Weights of a small GPT-style language model, trained from scratch on English Wikipedia.
Size: 13 layers, width 192, MLP 512 GeGLU, vocabulary 2915, 6.97M parameters.
Architecture: RMSNorm before and after each block, rotary positions, tied embeddings, capped logits.
Training: a variant of SOAP for these matrices, 127M tokens.
Each number is 200 + 20 x the weight over its row's rms, rounded and kept within 0 to 999. Layers, rows and columns count from 0. The size before them is the row's rms in percent of the matrix's.

# layer 9 MLP up, 512x192, rms 0.183, rows 170-182, columns 0-191
099,178,199,220,206,183,206,176,235,216,188,184,201,192,190,179,198,217,175,171,214,216,206,226,210,208,219,194,198,192,188,194,199,198,221,182,220,199,213,194,171,215,192,211,202,218,168,219,235,205,203,215,207,218,231,218,232,228,153,202,215,187,208,203,215,177,223,195,217,198,183,151,186,182,226,230,170,183,201,157,204,211,197,185,215,228,187,189,180,210,220,213,188,165,213,214,230,208,242,202,200,173,175,181,180,177,216,196,203,197,207,181,184,189,193,193,254,233,162,198,197,205,168,226,208,189,187,203,186,194,211,197,182,185,210,191,203,162,180,219,216,176,188,219,184,232,188,235,202,183,208,201,196,224,233,221,178,224,220,186,222,230,208,193,199,210,185,195,179,194,204,221,218,188,213,185,186,218,156,214,214,233,165,204,153,260,218,225,198,214,232,196,221
102,225,238,202,192,199,200,184,146,212,210,162,164,212,193,201,169,212,202,213,225,190,217,213,200,211,212,191,201,169,207,186,227,213,183,182,192,202,220,180,233,172,224,180,211,162,185,186,201,188,201,221,212,196,196,222,184,189,215,197,202,199,212,224,224,208,206,216,200,235,168,211,181,230,170,246,182,203,192,192,205,198,143,207,206,185,209,164,169,202,217,199,199,248,221,187,221,201,213,177,183,221,199,209,227,185,196,173,223,235,177,194,199,194,206,194,194,162,202,220,204,208,189,212,209,200,231,160,201,196,212,225,186,199,225,227,228,221,204,197,238,222,203,229,181,189,193,199,194,215,143,151,193,245,192,204,192,214,179,206,216,229,196,201,207,162,194,181,178,200,205,180,213,170,174,222,180,199,169,205,159,211,200,196,208,229,212,194,210,199,216,200,199
089,182,203,180,175,210,158,198,237,220,196,189,173,203,183,184,177,221,176,202,183,226,183,184,201,191,193,215,193,208,199,223,210,202,221,233,225,205,200,196,228,194,184,197,214,212,205,183,210,248,236,209,196,212,183,153,229,182,186,221,207,222,184,187,169,162,203,184,205,187,195,193,193,224,216,194,225,176,192,197,225,183,220,206,166,218,210,195,201,212,223,177,211,205,191,220,207,213,221,177,187,186,195,218,190,212,179,207,205,186,172,172,212,200,238,174,170,207,204,194,222,180,156,236,176,183,217,206,201,198,217,214,208,209,229,220,224,194,187,160,186,222,187,255,187,166,233,219,185,205,184,225,211,185,216,172,180,182,217,221,205,201,179,176,223,222,204,212,163,211,217,197,183,202,203,200,150,203,202,193,183,223,224,189,248,226,248,180,173,209,200,220,200
096,156,218,242,172,186,183,178,231,219,196,190,191,209,201,146,213,161,225,200,198,171,203,201,195,219,204,183,217,193,200,220,239,216,207,186,216,207,185,189,168,234,190,207,187,252,200,221,209,174,215,164,221,182,169,232,208,207,177,166,217,204,191,231,190,257,220,179,207,212,180,199,201,181,190,220,210,187,206,175,197,183,204,221,183,185,183,181,207,199,228,229,199,215,231,207,239,174,187,161,199,215,199,185,203,211,160,199,182,192,176,199,185,194,188,209,231,183,190,191,180,192,184,236,218,208,228,206,194,205,186,205,171,195,263,171,192,188,188,184,183,212,201,195,222,187,204,191,159,179,208,190,209,208,198,203,198,210,184,193,184,196,202,183,212,158,192,196,204,169,179,229,227,209,205,206,189,208,216,195,199,225,212,180,190,192,225,229,196,209,189,236,230
093,222,149,212,168,201,189,188,219,183,199,189,156,196,227,165,205,166,196,194,180,215,217,202,183,235,148,164,188,215,203,192,186,205,209,179,240,198,213,193,186,176,190,203,177,187,162,199,220,204,215,193,198,194,199,194,204,215,164,192,185,191,206,183,172,173,177,218,162,197,253,180,202,186,181,177,220,218,201,222,198,197,197,180,223,205,200,194,168,219,208,169,172,235,241,203,195,181,178,212,215,207,222,216,230,232,210,226,197,185,204,208,157,215,171,199,222,227,215,216,214,200,196,218,216,197,198,191,181,161,225,181,211,196,187,187,207,219,212,195,206,195,204,166,239,219,197,192,207,183,236,195,200,186,196,241,216,224,211,193,186,224,180,211,184,200,205,209,207,186,221,207,208,161,189,220,174,207,240,197,205,203,193,189,221,224,212,149,219,209,227,215,206
099,189,216,193,197,176,196,190,192,164,208,221,214,189,206,201,192,198,209,175,187,220,191,213,203,198,236,220,216,209,212,223,213,230,192,184,218,158,201,186,197,196,169,179,189,190,239,169,197,179,250,165,210,181,215,223,183,175,203,212,169,194,224,195,203,184,169,194,178,188,197,165,180,184,211,196,218,206,195,172,190,208,229,179,214,193,205,167,178,186,195,207,218,186,197,195,215,194,186,237,183,215,207,216,185,253,184,233,186,219,185,198,206,217,231,171,222,199,219,184,185,181,215,222,185,200,192,181,194,210,175,200,196,190,244,188,195,202,195,207,189,171,200,159,197,197,163,224,166,172,201,178,208,183,236,231,221,214,207,246,224,199,202,202,163,206,190,214,239,174,164,211,186,230,246,232,191,160,219,190,194,206,220,190,189,182,221,180,201,217,235,195,201
111,197,236,204,192,210,188,192,212,208,198,196,183,213,181,233,218,229,185,189,185,204,221,214,174,202,188,191,180,193,219,175,204,224,195,161,239,194,181,188,188,175,144,198,197,219,201,180,199,173,185,225,206,174,193,165,189,187,166,201,195,223,159,211,171,185,184,176,179,220,196,197,232,212,215,222,201,222,183,221,190,206,203,198,204,222,187,211,198,166,217,205,170,190,199,185,215,182,254,195,229,221,186,226,158,189,180,191,206,236,182,185,187,200,183,186,191,169,203,205,200,184,185,186,188,158,185,197,178,194,214,183,209,169,205,229,186,173,202,225,197,187,190,246,181,209,190,234,208,206,173,215,214,194,177,184,230,198,186,166,234,159,218,198,212,235,178,213,240,213,211,208,206,190,238,231,188,180,201,181,207,183,185,212,226,219,212,229,224,174,209,198,193
102,175,225,207,209,175,206,163,213,200,226,162,229,156,187,211,210,204,202,202,171,201,198,227,188,210,192,198,207,199,191,225,173,204,232,208,212,180,185,227,169,205,193,184,184,208,180,205,171,185,194,202,190,163,192,224,192,207,171,201,229,190,209,207,226,181,182,172,210,180,191,247,187,238,166,199,229,197,191,191,197,201,181,199,199,198,218,199,205,228,148,200,219,206,195,231,206,178,201,183,225,215,228,182,160,192,171,142,210,172,219,226,181,185,164,226,194,198,188,198,222,188,209,220,198,197,161,199,218,234,174,174,168,221,243,165,195,235,189,173,181,181,202,220,204,193,205,190,192,182,209,210,211,178,215,205,185,219,208,214,189,231,201,183,226,172,212,211,198,169,178,214,213,211,220,190,233,213,220,192,209,221,216,200,197,184,234,214,214,206,199,167,221
097,185,153,189,207,193,230,219,202,176,196,203,239,165,212,207,201,221,199,176,209,175,209,208,227,141,176,191,234,145,227,192,196,169,193,184,192,179,202,223,214,188,201,193,184,199,218,180,189,215,215,215,213,186,193,210,209,213,226,179,175,197,199,229,173,229,181,193,161,184,212,189,201,221,223,227,173,192,192,199,216,200,209,176,199,185,186,258,177,219,191,185,184,203,218,221,222,186,179,220,174,181,201,202,198,218,171,181,205,198,186,232,212,201,231,186,164,220,213,228,191,182,223,182,171,190,171,235,182,220,140,220,211,177,198,208,233,220,181,199,218,192,230,215,188,187,215,212,215,194,185,191,200,216,220,212,185,219,243,208,212,197,190,208,200,181,215,185,191,198,197,184,164,206,185,211,170,218,197,195,196,218,188,167,194,200,182,213,216,251,209,200,190
094,209,212,164,178,196,209,203,187,202,214,213,198,208,205,204,195,192,178,181,211,169,196,180,212,213,217,164,194,199,211,196,226,198,161,229,230,217,199,188,211,196,206,194,175,204,192,183,221,216,223,197,207,206,250,214,209,195,226,185,203,200,185,212,210,197,169,208,227,216,154,165,214,216,176,234,255,182,194,165,187,197,213,200,219,187,205,192,186,186,208,187,199,190,206,187,213,196,185,209,198,187,190,197,176,192,183,206,180,193,168,250,154,212,211,241,220,195,249,170,192,160,222,191,201,231,163,194,203,219,190,190,213,178,205,197,211,195,191,224,202,214,207,214,219,224,235,207,220,229,169,158,208,249,214,222,147,231,177,210,201,201,174,220,202,183,209,190,182,215,187,227,230,202,182,217,229,179,205,155,215,203,187,184,209,192,176,180,219,208,199,206,197
102,215,217,208,221,176,177,219,226,202,187,218,186,158,215,178,174,186,212,194,168,181,206,181,195,177,181,192,234,190,192,180,184,171,196,167,231,188,216,198,198,234,195,201,187,224,209,205,221,183,195,152,171,190,204,220,180,200,155,181,190,206,198,188,175,238,202,202,233,182,193,193,199,140,208,196,183,226,225,164,195,170,206,233,215,190,217,201,213,206,201,202,186,191,209,195,192,236,211,185,193,182,196,205,185,225,173,181,185,183,218,230,199,172,201,200,192,189,185,175,186,186,181,187,235,179,188,240,200,203,237,204,155,211,216,185,182,195,190,207,206,183,213,193,207,226,176,187,232,202,204,210,164,209,215,197,202,176,180,172,205,164,185,242,221,202,189,218,211,219,230,212,165,215,171,198,199,205,138,217,182,209,206,183,195,198,225,200,230,187,194,194,174
101,223,214,203,190,216,204,191,210,212,171,162,209,224,223,191,185,182,203,228,200,227,154,194,235,216,190,212,221,191,216,196,197,207,192,174,191,233,212,230,179,200,171,228,185,211,216,176,190,200,211,196,193,213,212,220,212,206,224,173,203,228,186,177,204,190,198,211,164,206,197,170,206,191,152,217,193,174,196,212,197,187,184,210,240,221,193,216,205,191,153,248,199,195,213,204,227,179,224,182,202,194,181,190,195,203,201,176,213,166,212,181,176,189,171,199,233,178,178,218,177,193,220,223,213,185,170,174,194,203,191,218,183,193,175,252,204,181,221,231,190,202,177,181,189,174,202,171,237,206,184,199,192,180,211,163,217,214,224,166,181,251,229,203,216,210,199,206,180,172,202,178,192,202,210,190,227,181,171,209,212,201,201,176,232,241,194,163,194,187,194,222,223
111,193,207,214,174,205,206,208,199,211,225,185,223,203,200,164,204,193,166,231,214,209,216,224,218,159,214,252,213,211,194,230,196,214,211,209,212,186,186,208,177,212,226,198,204,179,167,170,199,203,214,217,214,188,190,205,221,164,210,222,186,175,190,197,200,185,217,201,232,206,213,187,179,177,193,167,202,155,178,214,202,202,215,244,231,216,208,189,151,164,230,205,193,161,202,184,195,201,194,194,216,230,177,220,192,195,169,219,204,179,186,192,230,201,221,174,177,185,194,174,211,240,210,172,209,177,193,189,193,184,203,180,201,224,214,154,203,224,194,171,220,200,194,232,227,188,220,178,217,216,203,186,213,202,230,200,221,220,192,239,176,187,202,186,185,183,194,219,169,168,192,195,218,194,175,164,205,182,247,192,199,232,179,182,214,193,180,208,195,166,222,186,172
# layer 9 MLP down (transposed), 512x192, rms 0.173, rows 170-181, columns 0-191
100,225,189,188,229,218,199,202,205,179,185,222,240,197,203,212,218,216,205,198,186,174,207,194,191,182,188,202,200,213,195,226,213,216,195,181,225,196,212,207,196,183,214,177,207,192,189,181,269,222,185,187,208,225,175,233,182,189,180,195,217,201,219,185,211,198,214,182,195,189,210,201,169,200,219,228,197,248,202,172,251,217,213,218,239,240,181,228,211,206,187,205,232,183,216,196,178,195,206,224,225,209,194,166,261,185,206,168,216,225,201,210,204,219,216,238,186,213,222,243,193,236,177,219,192,190,216,176,203,215,175,198,194,183,203,223,195,195,186,211,209,162,171,191,238,188,207,186,170,218,203,175,230,199,211,186,207,209,159,215,186,207,218,202,215,173,202,182,200,223,208,169,218,196,238,236,180,194,220,187,190,191,190,220,182,214,194,209,171,211,161,200,211
102,161,196,192,225,222,189,209,224,194,169,120,199,192,175,218,190,190,197,169,201,197,226,196,191,206,192,178,184,196,208,186,183,199,197,199,203,214,190,175,191,194,180,187,167,201,170,200,174,198,177,193,200,225,172,184,224,200,204,223,203,192,201,182,174,204,204,213,187,211,208,230,200,189,190,197,211,186,216,201,205,205,188,178,222,192,235,215,185,183,208,183,169,212,217,185,181,190,209,241,154,181,191,157,183,216,198,231,205,222,193,194,176,173,211,173,184,200,229,178,184,211,207,185,187,187,146,182,225,203,159,195,161,219,206,193,230,241,172,199,227,226,221,219,206,218,201,194,200,217,206,210,197,223,222,237,215,167,177,177,227,193,172,205,192,172,207,180,239,222,228,208,188,206,196,249,206,214,175,182,200,237,202,202,208,196,204,199,160,185,200,187,200
097,222,214,181,204,245,216,165,193,217,206,207,202,183,200,209,203,170,216,216,210,171,204,224,198,216,192,180,210,159,200,192,184,179,219,224,190,202,213,186,168,184,193,198,167,226,210,184,224,226,197,213,189,176,183,249,206,197,187,233,154,216,203,162,199,203,205,179,201,194,184,207,179,193,194,191,190,193,176,212,213,188,190,195,209,205,210,176,182,208,210,186,198,232,226,208,187,212,240,193,248,212,206,224,211,194,182,208,180,203,225,205,189,243,158,200,201,244,190,214,192,210,199,167,208,191,207,230,192,186,221,169,161,220,183,222,215,214,228,212,177,176,195,202,217,204,175,212,193,154,214,209,205,233,223,207,219,201,221,211,235,180,173,155,205,192,183,213,168,191,164,193,198,236,204,228,188,173,171,174,206,208,185,211,172,179,196,196,213,153,194,201,182
094,234,174,196,171,246,173,192,226,201,238,219,190,223,202,223,219,219,161,205,223,169,223,214,196,231,212,192,200,171,212,200,207,175,213,197,214,238,206,178,173,212,252,222,190,182,203,159,176,200,185,222,222,216,221,223,203,157,168,226,192,226,219,189,230,233,210,217,206,232,188,191,236,208,193,188,203,211,206,169,186,214,167,179,172,197,191,186,198,196,219,215,185,193,208,173,207,194,196,198,199,217,181,191,183,205,185,171,159,190,179,202,200,194,203,212,176,199,201,195,160,170,205,151,201,188,220,196,195,208,189,180,208,208,194,180,213,185,210,217,220,232,156,220,194,201,205,199,184,205,207,186,218,221,181,217,218,188,218,219,187,236,208,191,227,247,231,181,202,215,235,187,219,167,203,215,192,153,217,206,205,222,195,207,183,218,200,194,213,194,188,188,201
101,184,185,229,192,210,211,187,172,231,201,209,237,209,205,212,217,201,211,213,221,172,209,184,166,153,212,217,223,218,219,210,206,208,221,234,197,197,186,188,214,183,208,220,233,240,173,163,195,207,187,231,200,214,194,219,229,174,191,226,209,207,193,188,211,204,200,184,193,192,195,195,186,177,201,209,189,235,226,211,163,207,221,197,201,208,198,189,187,233,170,179,205,174,197,172,213,211,249,200,211,167,177,218,168,240,217,169,188,191,156,198,177,208,171,214,193,215,177,211,219,168,196,221,198,223,212,183,207,215,176,184,218,166,163,194,151,210,231,198,179,202,183,191,208,199,191,182,174,175,230,178,198,197,205,212,192,208,211,207,174,242,195,221,177,206,222,200,189,232,172,199,181,204,183,186,186,161,240,228,181,221,219,211,155,195,209,203,215,193,189,196,201
096,221,208,188,253,230,211,190,175,225,197,196,175,181,204,213,176,221,220,206,175,224,173,211,169,198,205,214,187,217,179,195,194,174,185,223,186,206,189,190,179,191,197,208,225,177,212,163,208,191,176,227,156,195,185,191,222,177,179,224,204,226,208,180,195,222,212,252,225,189,173,198,226,234,221,214,213,186,195,185,177,182,198,165,210,189,184,239,179,224,190,170,229,205,205,224,207,209,201,168,187,204,221,234,210,193,214,184,160,201,207,181,224,232,193,221,192,223,176,231,201,221,227,184,221,185,185,202,181,240,227,178,182,175,194,197,225,161,205,226,205,188,232,202,202,196,164,186,214,233,170,195,195,197,213,176,200,197,227,181,198,219,174,241,202,187,198,203,214,185,215,168,192,189,204,172,205,198,189,189,189,191,207,203,197,183,209,175,194,235,224,172,169
107,203,233,214,193,194,187,215,231,185,205,227,197,241,178,198,225,202,245,218,228,211,187,203,241,146,155,217,200,250,185,182,178,191,181,169,182,192,201,214,213,190,166,231,183,181,223,207,190,228,206,209,205,211,209,186,196,233,181,180,211,212,192,219,190,228,177,206,179,226,218,189,241,234,218,205,200,199,219,201,186,228,198,207,198,236,199,182,168,207,204,200,179,230,191,202,215,182,195,191,205,166,173,210,208,207,207,211,176,187,173,200,184,176,205,175,185,195,185,226,213,195,218,188,232,190,193,183,159,193,225,185,197,158,181,236,180,191,192,227,181,196,197,226,213,216,178,212,216,237,222,212,228,207,227,177,211,181,177,196,205,171,189,191,178,206,186,164,222,185,184,182,195,190,199,186,181,212,195,207,200,197,230,226,233,239,199,219,224,207,190,214,189
104,208,190,227,200,204,183,210,168,176,203,198,250,171,200,161,208,216,199,216,205,199,201,203,210,182,190,187,159,183,209,193,183,205,213,207,227,195,216,200,202,236,206,209,187,205,181,188,167,204,193,226,207,196,232,236,200,209,206,191,217,223,172,215,175,191,207,235,231,249,205,223,198,195,179,199,197,187,189,200,218,177,229,157,195,218,207,172,236,220,206,219,223,196,193,197,204,227,222,225,192,220,205,226,200,207,206,200,196,165,210,200,192,201,212,177,205,184,200,187,191,223,217,164,202,210,184,204,177,162,216,206,204,188,182,199,205,243,231,191,187,172,199,207,200,186,203,219,226,219,183,231,201,182,215,201,197,159,229,179,212,189,204,197,213,194,224,158,216,200,208,194,192,151,214,198,179,148,206,240,214,258,180,189,206,195,246,202,167,200,196,157,217
103,223,215,211,198,204,164,201,161,202,148,182,208,191,226,229,212,188,226,206,207,209,206,192,211,200,203,220,214,221,188,187,219,199,213,185,189,219,162,152,203,188,194,237,212,213,197,199,203,194,166,187,198,175,197,215,207,208,176,202,160,228,205,213,208,195,226,192,173,223,214,214,166,164,184,155,222,210,201,208,139,246,207,227,199,188,202,187,188,188,195,206,212,203,223,214,197,184,201,195,205,221,208,194,242,208,207,173,201,226,205,218,201,231,205,201,228,194,163,188,253,200,203,181,201,188,213,215,182,195,203,176,177,186,240,179,236,216,188,198,170,188,207,205,190,214,179,217,199,188,182,226,193,208,200,165,197,196,189,185,200,248,179,215,238,220,227,176,181,170,201,192,240,232,190,204,215,188,201,199,219,173,189,178,197,203,232,199,196,194,178,232,183
105,239,210,186,156,201,229,171,186,221,165,223,204,205,195,182,220,187,196,217,205,210,196,237,236,187,218,174,205,202,192,189,227,184,177,203,188,197,183,215,174,163,213,190,188,183,186,199,198,208,222,194,190,215,215,204,195,199,199,199,184,163,206,211,180,211,204,177,189,217,201,206,206,200,205,191,210,211,198,179,194,191,211,205,212,202,224,222,209,236,235,188,200,216,189,179,213,176,202,200,199,196,195,206,175,198,172,195,183,176,171,201,216,200,197,207,212,181,162,207,209,232,160,173,211,220,219,180,167,230,216,188,220,212,201,206,205,210,173,185,188,189,229,157,193,187,240,202,259,230,181,229,227,244,203,193,185,176,187,199,200,182,214,185,203,168,166,269,180,202,160,199,163,201,190,207,219,220,193,198,244,195,190,187,213,189,220,158,194,175,212,235,191
104,229,200,184,196,178,191,225,204,197,203,190,182,176,181,196,190,184,193,215,160,217,171,214,211,221,142,199,193,201,198,200,186,187,181,214,222,197,191,202,208,187,202,214,172,172,201,190,200,179,237,167,207,172,229,200,187,204,196,218,197,202,176,163,197,201,182,181,168,199,216,202,221,209,200,194,166,213,185,184,179,218,207,214,241,206,185,186,201,201,226,192,195,204,186,225,180,199,247,224,216,172,212,234,192,234,194,215,209,194,237,201,229,233,216,184,193,208,137,200,196,195,223,211,210,210,229,203,163,196,232,239,182,202,211,200,189,205,187,176,195,190,196,222,196,194,204,200,193,233,183,212,160,204,180,177,177,224,205,219,187,236,195,196,233,175,182,196,186,222,256,187,197,182,175,163,185,181,212,188,210,182,220,216,189,192,206,178,222,186,236,149,214
101,226,212,214,181,183,179,211,232,164,207,182,243,211,234,165,150,205,216,191,202,184,185,197,169,201,212,183,204,224,201,215,206,199,201,223,189,222,161,202,181,185,173,204,195,177,214,173,230,223,175,189,211,234,220,188,216,204,212,212,213,216,226,201,196,211,231,217,194,203,221,245,214,219,200,215,227,204,236,213,219,209,206,208,184,218,165,215,182,193,194,183,175,184,209,193,231,165,186,175,217,189,195,190,237,178,199,204,215,203,215,173,202,155,219,173,215,172,204,221,179,186,204,206,220,203,224,220,203,154,214,204,218,209,197,198,236,207,191,232,184,148,221,166,185,200,176,197,195,189,238,230,210,183,171,204,166,181,236,216,220,188,209,194,209,206,201,200,201,217,218,199,214,157,221,236,204,220,204,184,200,186,188,187,238,229,206,209,195,204,186,210,184
# layer 9 MLP gate, 512x192, rms 0.176, rows 171-182, columns 0-191
094,208,210,177,223,226,227,214,259,188,176,240,171,175,181,221,215,199,220,218,217,198,208,211,177,183,176,199,200,211,189,201,208,198,203,195,244,199,195,200,217,191,178,152,195,213,206,173,192,201,197,204,181,200,186,167,208,225,217,204,202,229,222,205,219,183,203,190,188,230,183,188,249,182,176,189,185,189,195,213,184,198,174,228,189,159,211,161,195,217,228,196,250,191,192,238,169,210,191,213,192,176,208,176,238,172,260,227,177,205,207,192,213,197,211,199,186,188,208,158,205,217,178,196,164,206,174,203,200,185,215,187,197,212,168,180,167,225,212,203,197,212,180,207,208,193,200,218,248,199,189,211,179,236,182,199,194,188,185,188,206,186,201,177,188,244,218,172,214,196,225,210,197,222,215,233,191,207,208,161,200,193,203,208,208,209,217,207,202,200,183,163,194
099,231,203,187,194,182,212,224,216,164,200,185,197,204,199,200,226,211,182,205,217,189,191,190,154,191,215,186,198,213,247,211,244,214,198,220,173,195,190,223,220,214,201,149,216,234,180,191,173,221,188,186,220,208,188,197,209,196,207,184,191,159,212,221,204,217,191,197,203,186,192,230,202,182,167,194,183,152,199,200,148,213,234,205,211,184,233,207,191,193,227,212,194,201,229,221,224,229,190,167,234,205,208,210,190,189,201,214,166,217,194,197,217,191,181,205,199,195,215,168,171,185,202,227,171,160,176,160,201,187,187,225,214,213,201,197,204,199,194,167,177,222,202,209,199,173,203,209,199,212,200,228,216,231,203,208,245,159,244,179,192,222,163,201,198,206,190,228,219,191,185,226,234,199,196,218,199,198,210,221,211,207,207,230,239,220,223,216,196,197,221,190,226
105,209,176,187,191,209,188,197,197,196,223,197,216,218,257,198,219,201,190,202,196,221,186,211,165,188,187,196,206,180,208,219,229,205,215,188,188,216,179,192,181,136,189,173,186,195,192,206,145,178,211,189,202,214,189,207,220,200,201,203,198,187,218,193,228,217,194,228,207,230,179,181,216,217,185,171,233,208,170,212,208,163,164,187,217,205,179,217,177,199,199,161,167,206,180,185,210,208,220,219,204,209,202,194,207,168,176,222,229,170,208,199,197,230,180,188,156,176,231,226,219,163,211,209,193,190,159,183,182,210,187,193,200,170,201,189,210,203,199,167,218,181,206,226,193,182,185,168,152,213,201,165,170,217,214,201,230,199,201,190,183,233,195,157,192,221,205,192,166,227,186,197,193,218,196,204,180,208,196,203,232,174,207,217,197,173,189,217,213,173,153,185,198
098,178,224,214,182,195,189,182,190,244,191,178,190,198,197,137,228,180,198,224,227,173,204,186,188,197,191,175,173,227,186,239,204,172,195,200,198,171,195,189,176,190,216,219,201,183,209,194,236,194,243,177,230,189,194,180,198,231,216,198,228,187,197,213,185,181,201,210,207,215,213,206,224,183,199,225,191,196,257,197,182,206,208,229,229,188,207,177,196,227,194,217,221,198,183,219,206,173,196,177,218,193,211,212,221,206,216,201,198,203,193,185,180,175,180,183,202,169,224,203,190,210,213,174,196,229,220,184,228,225,205,200,228,174,176,213,175,207,210,208,222,175,227,192,191,200,178,198,259,208,216,225,208,225,198,231,199,209,133,223,206,174,189,194,202,193,225,192,188,176,194,198,204,199,210,158,244,208,210,225,222,181,166,180,222,189,189,202,228,198,185,221,216
101,234,212,206,194,208,207,208,195,230,139,206,236,170,198,214,223,173,167,212,192,222,184,201,236,183,197,154,210,210,183,205,198,185,184,183,210,215,225,215,207,182,207,243,188,197,191,212,180,231,199,209,207,222,224,194,239,202,207,183,200,210,191,208,208,210,221,217,213,229,161,217,192,228,195,199,188,215,197,210,211,195,206,207,161,181,224,186,154,170,224,169,207,172,198,191,214,224,211,204,229,195,225,205,187,218,204,191,178,214,195,181,216,178,195,194,214,179,190,225,213,208,196,178,204,202,207,217,214,204,182,238,175,201,161,203,184,198,216,161,231,200,211,174,219,172,210,209,210,170,190,210,215,197,203,215,211,183,175,209,214,153,204,189,185,203,253,193,182,202,208,199,171,138,170,208,223,233,182,223,212,200,201,202,179,220,190,203,156,205,179,229,211
110,234,199,196,208,206,179,249,218,192,207,182,174,185,208,241,245,201,182,204,201,197,249,180,171,162,225,192,248,205,176,181,199,196,186,209,195,186,180,207,174,171,201,171,194,198,209,207,220,220,197,200,190,167,204,181,189,188,209,160,210,178,229,206,210,197,186,206,193,213,191,198,184,209,195,182,232,249,191,184,229,179,199,211,224,222,180,208,165,228,171,183,165,204,185,201,222,158,200,235,184,176,192,199,219,213,205,198,210,202,214,218,233,182,207,190,202,245,196,170,185,203,200,171,214,176,192,209,200,178,190,215,171,193,170,215,176,174,188,177,202,178,177,149,217,232,198,176,188,201,197,226,207,199,219,222,180,199,169,182,214,186,222,220,218,196,156,199,212,186,201,200,177,210,192,201,192,225,177,167,204,184,217,201,231,193,173,205,208,196,202,210,173
098,221,184,176,175,205,208,197,227,189,173,221,168,169,220,176,207,199,198,227,194,191,217,231,180,210,205,247,170,185,173,224,205,184,185,206,221,208,228,194,173,182,198,184,195,144,208,197,178,187,181,180,206,200,225,189,198,156,237,241,203,198,198,185,176,149,195,223,187,206,214,218,192,206,211,169,192,212,163,159,197,214,206,226,217,217,167,188,245,179,199,198,219,192,166,182,198,221,177,227,182,173,220,188,231,209,214,170,191,180,173,178,214,202,197,197,205,183,201,197,194,185,220,184,208,186,183,197,214,206,223,181,203,196,201,186,188,203,187,217,200,177,192,219,233,183,142,226,234,215,205,217,188,194,187,185,197,206,185,243,203,183,194,178,168,199,196,202,200,166,194,192,189,176,209,164,196,206,217,221,189,211,213,209,182,185,239,227,203,224,223,202,220
095,217,186,191,181,213,177,222,198,206,151,237,204,190,193,247,233,161,204,235,188,195,183,227,227,188,189,193,181,215,179,189,232,174,189,198,216,193,191,186,228,190,169,206,218,213,167,215,209,193,196,214,221,152,184,168,171,191,161,191,183,213,174,200,177,164,210,192,214,217,176,183,223,209,168,199,203,209,168,230,186,199,197,203,185,176,181,162,168,209,187,214,204,220,174,203,204,188,190,176,186,252,193,188,194,187,232,195,189,187,216,168,216,210,209,225,189,204,239,219,210,214,195,244,162,198,189,219,210,180,198,178,195,189,150,203,187,201,243,196,204,190,203,226,185,214,221,209,182,206,200,203,245,217,208,182,193,219,187,172,177,174,203,201,209,225,178,213,209,173,199,187,196,177,201,202,209,189,218,191,182,247,211,180,194,206,182,194,216,203,211,199,200
099,145,218,210,195,225,191,152,192,183,224,201,223,212,184,197,150,217,212,210,194,216,208,176,173,184,193,224,211,197,200,168,185,208,195,189,204,205,206,214,188,205,199,212,220,200,196,215,204,179,197,221,230,246,161,134,187,193,188,194,205,210,207,208,189,181,198,207,236,202,215,161,201,182,180,204,174,238,206,233,207,198,192,223,190,177,207,222,195,178,169,207,184,200,214,194,208,184,195,164,218,216,224,208,217,187,170,173,210,225,220,219,201,185,204,194,175,202,222,170,224,182,217,184,223,187,191,199,224,201,219,190,169,222,235,182,173,216,195,226,196,165,181,211,200,216,189,212,181,161,198,186,192,208,173,180,179,235,194,229,182,189,198,172,186,176,184,177,237,168,217,170,173,201,218,206,192,187,186,193,203,218,192,189,200,216,248,189,177,212,176,167,201
106,173,192,177,226,201,202,167,181,167,212,229,205,206,190,188,220,214,188,216,156,179,225,181,202,180,187,184,208,220,195,215,224,218,186,219,198,217,215,204,204,193,207,202,229,190,175,158,183,217,196,228,199,192,178,193,194,199,202,179,200,164,184,177,203,174,228,160,187,209,212,210,231,225,173,194,218,202,196,227,218,193,211,154,182,172,175,202,225,188,170,210,195,198,204,186,185,190,196,202,179,193,223,192,164,175,203,217,237,189,231,193,190,187,196,205,210,162,201,196,201,177,190,229,171,169,185,169,175,143,186,203,220,229,210,201,187,213,234,222,211,195,195,182,187,184,161,223,191,175,196,177,214,188,210,194,228,206,224,230,213,222,185,204,179,178,204,201,190,196,219,207,216,222,194,211,198,249,247,212,201,154,207,182,207,210,235,197,163,195,221,230,216
102,194,230,165,198,193,233,192,207,177,221,194,221,205,208,178,172,216,172,202,200,209,204,265,176,218,200,195,229,214,193,195,200,237,216,194,214,186,201,202,194,203,197,197,201,228,228,186,252,166,200,208,189,192,231,208,215,207,228,219,216,195,212,209,204,157,222,209,201,171,189,189,196,218,185,214,154,184,188,211,204,184,181,212,175,210,210,202,230,199,179,220,227,198,208,225,214,222,181,192,181,173,196,160,232,178,206,213,215,180,194,175,216,180,208,194,224,199,205,204,160,159,213,211,202,217,181,179,183,208,200,197,213,241,191,199,235,238,166,216,183,210,238,208,204,198,203,227,210,215,210,179,222,208,219,204,216,204,190,196,215,209,204,173,187,180,199,181,199,183,187,172,146,239,194,216,205,203,204,183,190,168,149,235,222,196,181,189,204,180,237,224,189
116,172,171,194,222,210,209,225,221,155,208,206,204,171,212,216,181,193,193,208,199,237,192,198,207,215,173,179,166,202,182,213,196,220,217,235,203,227,205,191,195,202,190,178,233,228,189,225,230,199,195,174,213,181,161,236,204,229,188,194,207,201,214,201,201,184,199,188,237,223,199,209,227,213,186,193,183,210,211,214,215,211,230,204,194,165,206,185,193,215,206,173,198,222,217,167,171,239,183,216,197,221,199,198,228,250,207,191,200,192,193,205,196,191,175,197,199,208,204,221,177,227,187,208,187,174,190,214,207,210,213,222,241,210,182,213,174,196,183,191,176,176,188,197,217,216,180,223,194,209,176,212,158,183,196,195,222,189,201,218,245,207,201,219,211,179,205,212,222,218,234,158,236,227,233,203,193,241,147,150,219,192,221,212,203,219,234,175,186,199,221,221,194